{"n_head": 6, "n_kv_head": 6, "d_mlp": 768, "norm_eps": 1e-05, "bias": "all", "parallel_block": false, "init": "normal", "init_std_o": 0.0298, "init_std_up": 0.0298, "init_std_down": 0.0149, "beta2": 0.95, "decay_shape": "linear", "seq_len": 256, "dataset": "wikipedia_en"}
Each number is 128 + 24 x the weight over its row's rms, rounded and kept within 0 to 255. Layers, rows and columns count from 0. Numbers have three digits each. The size before them is the row's rms in percent of the matrix's.

# down: layer 19 MLP down (transposed), 768x192, rms 0.197, rows 551-570, columns 0-63
# up: layer 19 MLP up, 768x192, rms 0.181, rows 552-571, columns 0-63
down551 102:142131107088163101128117138133142099110094093147133118091121121139103150124132125171099118087086147145142118117134139140186084089156110148077139146165130115155096113117079092212114141090110159
up552 101:129142133094142123145181157142180131153106106088120108128122126148082139104125118086092097124110160121113112118154132114120139131114145107136121142146173122110132169165104127128136143100147117
down552 105:150119107105127108157119150115091086080092142107090114118134134111110121128150138133123117122154088149126187098121125097186151102108101116131133086135146154141161115110117146165173092085128144
up553 098:135113102136141178120134097134123118115175157176135107111141118167109146112081126147110143132128122127140081114121127115098124146148146126167121161129158150179098135196093108154127116148101102
down553 089:092144158165132125089123120103097140162116106152115115109088076141147120114152116141146109093143143120149117124135123097153141134119092140138115089115117125113159151147144118116140159156145104
up554 098:085097095149120119129173106085165107128155154142108164106170144146106063153123180157162160121113122156129111125129153105101119074120128102173092168134146127139153119144164145080119168126160135
down554 104:132123130164088111155130071160108140172154098119090141101123145105119167140114137102121103159155145126121149133119155097105158139096085092136174120106145122150147125132163088142151092154145109
up555 095:135173145106147114150161139110128139131105109127143077133132167127127114119122133120133119157147110137163108168146133098123122127087136128109134125126098097148140103165161135150146140156106088
down555 091:138089108132072136139115125127142132095114139109128158089166104147138138153129142116151119102129127139084131162103112130151128139143170109159149110147148110093071159124134127137136113151162143
up556 100:146140133126138146114167142119148127144131174085119134139168113146148114122151093144124134170108118159142176169150121114122109191139106117151122117147126152153098127118128087127049158084139132
down556 104:122100133118114122126108112141163140146139126136177139108087140096136116119094144149144114091112122152117138141121101156124128094135148096154135094172146149079117108134120149153132107150113125
up557 101:164129106136111169133132097135139102142143070146141109127113125098118146112112109127130118129095151166127110095153086119136134131120166121139149145134143110113149131110104111060104178123122143
down557 102:101103096137102125174124155114134138081108144095122138167113153139119133142109124131124134126117137141115112116109102133169122177145133135132117139111180092141106094097155138144098113132172125
up558 108:109128159146135120108126064097137124143118119170148099086139097147112142137087113149128095151157098116120140135136137131121139132132167133104134139115143134106139150071099095104145163166120120
down558 096:075154123111151133106138126149135160182115130134144147164112132111112131154149134117171150122120136148142121104109135112138115137118125070139121152117120074118119132197084117118149139174118148
up559 104:137122108175142157104125119110154169122124150160096151109128138087158135165124141158114104070142118102127166112124137149121150160137128150135099144150121120104080130094111181141119119158103125
down559 109:148133113142087113116139118121133102087121156109143087134143097177145120149140121161093132153148101130141183108092121156118098134161132112142133107129132143126122117168102097128139128110139099
up560 097:137080075124098118108152117095146108145133115152153177140112109162142144105108141117134140138166153124105117086156120164164123159104144100100110146092124116114116103133157134150124109157102152
down560 096:100110151156142121119128094158111154124101106156154134123096183146156116095149120132137103145088096131096148138100130152127134121121103121104151116141135076126130115177131118106133153149108147
up561 093:156123105129113099129132118137137159163148117128142134073137081160114120131127130102123074150116115165159097141122141124151122090164139118132142146125143151145121125115130151149093104091121133
down561 103:115127133105144120145091155152154143114138138166108110185113138134190125117178115158150133142150131094138132094124142138127089099095129131121123130105112106126119094106108103163146091099126073
up562 110:133096139114144115118147127133128105112124117152109083132162151154084169124097101101151114140148168103138107145146127124158140105180141120083104154181159112168121154126115088151108133117099135
down562 099:129132132121146112142169141136096119140128097112171151158078175087097142146118131210071103110138172095171119117105128144117111136137143133175131109106113144098110097141100122092124130155123152
up563 098:106104143144118151118082156117117113121156141104103108124086112065112077136120131127154128061134100111115150131144090103136124105166101107136128120123089135113122135132100149153151154139112118
down563 108:129104106117101133117137145102093193115105099131147164137118117160162132117156135135156126181090136111118107176116153165118107134161089153151093113128130124105151129142096134129122142086145115
up564 100:117125167172131130151180095136049130156132129135108148143136112112114099112162126077098116100090079148123156125111138137150181143122158120084106105145142103152120106131114165147127127118122103
down564 088:128121110099127136096124140134139092143119116119161117120134123145135123142078142152123119165132143146125110091180133118139104140118119118142137032129134159147150125149121098111124131155127111
up565 099:115123127092115108108175115172146086086130081072127144111131109101133144142120163155123155126113102099115136078156156123141106117098130110122122100123177174133112131137159122136149095116118120
down565 092:108156149140127126146064133113119149134146104139115119165081132136152153176156090146132100104108138139116140131141133158128112141174107111124126105158101150162126137091128155106135115147047080
up566 106:161133131130116147151135159154097124120147163128167127129135156107154096138130154138108132131121086119129110090157096089157134150137117115107060141099118146138111131139166075145137123170123136
down566 085:116139127161153186107131139141137098140100131129099126139112114125142166155154128143117102174177144153137158151126108122143115093088136162109124162114103119117116101138080123128126133097128128
up567 091:134096105118076124156103110143123136127117106147123091097143166112104151117107140154141081150164155165137109132124163121113112150085122133126144119135108101100129143138121155067134125128103121
down567 083:109142115142132104118155139134114092150131144143133161182091142130172104142147139137133135130131117107090144140095074120129185146119125196163119092158144109128094126091157131212138104176163150
up568 101:086137178128075181111130105129162116132134137150083116115174118149142097120116144158107156140141105142105117151136129129079122111101116123119137101089125159163132133155134111157158167112125108
down568 106:148068106065129103127098134119135109150126128141139176109116101097101169149132122143152101131145130154120115067120118088136123139143119128089135104130098142119142198113109124155120099154111132
up569 099:117181132133144113138133130136140106113104123147062167126158145107125120104104159131093110104126165127101130142130112173127125137115097153105127107116129145155117144112113146128127144134107146
down569 088:146093121128093135148071117109160100120111128169148090154128163096156120095134141144125163182141103131191134147188110105147116104133135157115139114178120133141114147099129106111102140135103134
up570 105:115097131142088148147125098149122079127116131112156114151132089099160087138157130142079133122143098152123147126168161116164130135162121142121088071158104134147135187121143131149121120105136156
down570 094:098123136068097199139113099152123104145125139099129130123108183096177110080169142139123138105135152126112157128131126122159091121097154149131099080114127094149103152160122109145145110125133129
up571 099:166102105119122119112131148142123063128130123123131079170123113106082135125111116088136110154130128129082160090147136139183130088129100147158098129107090149104123091104145165203107134104163142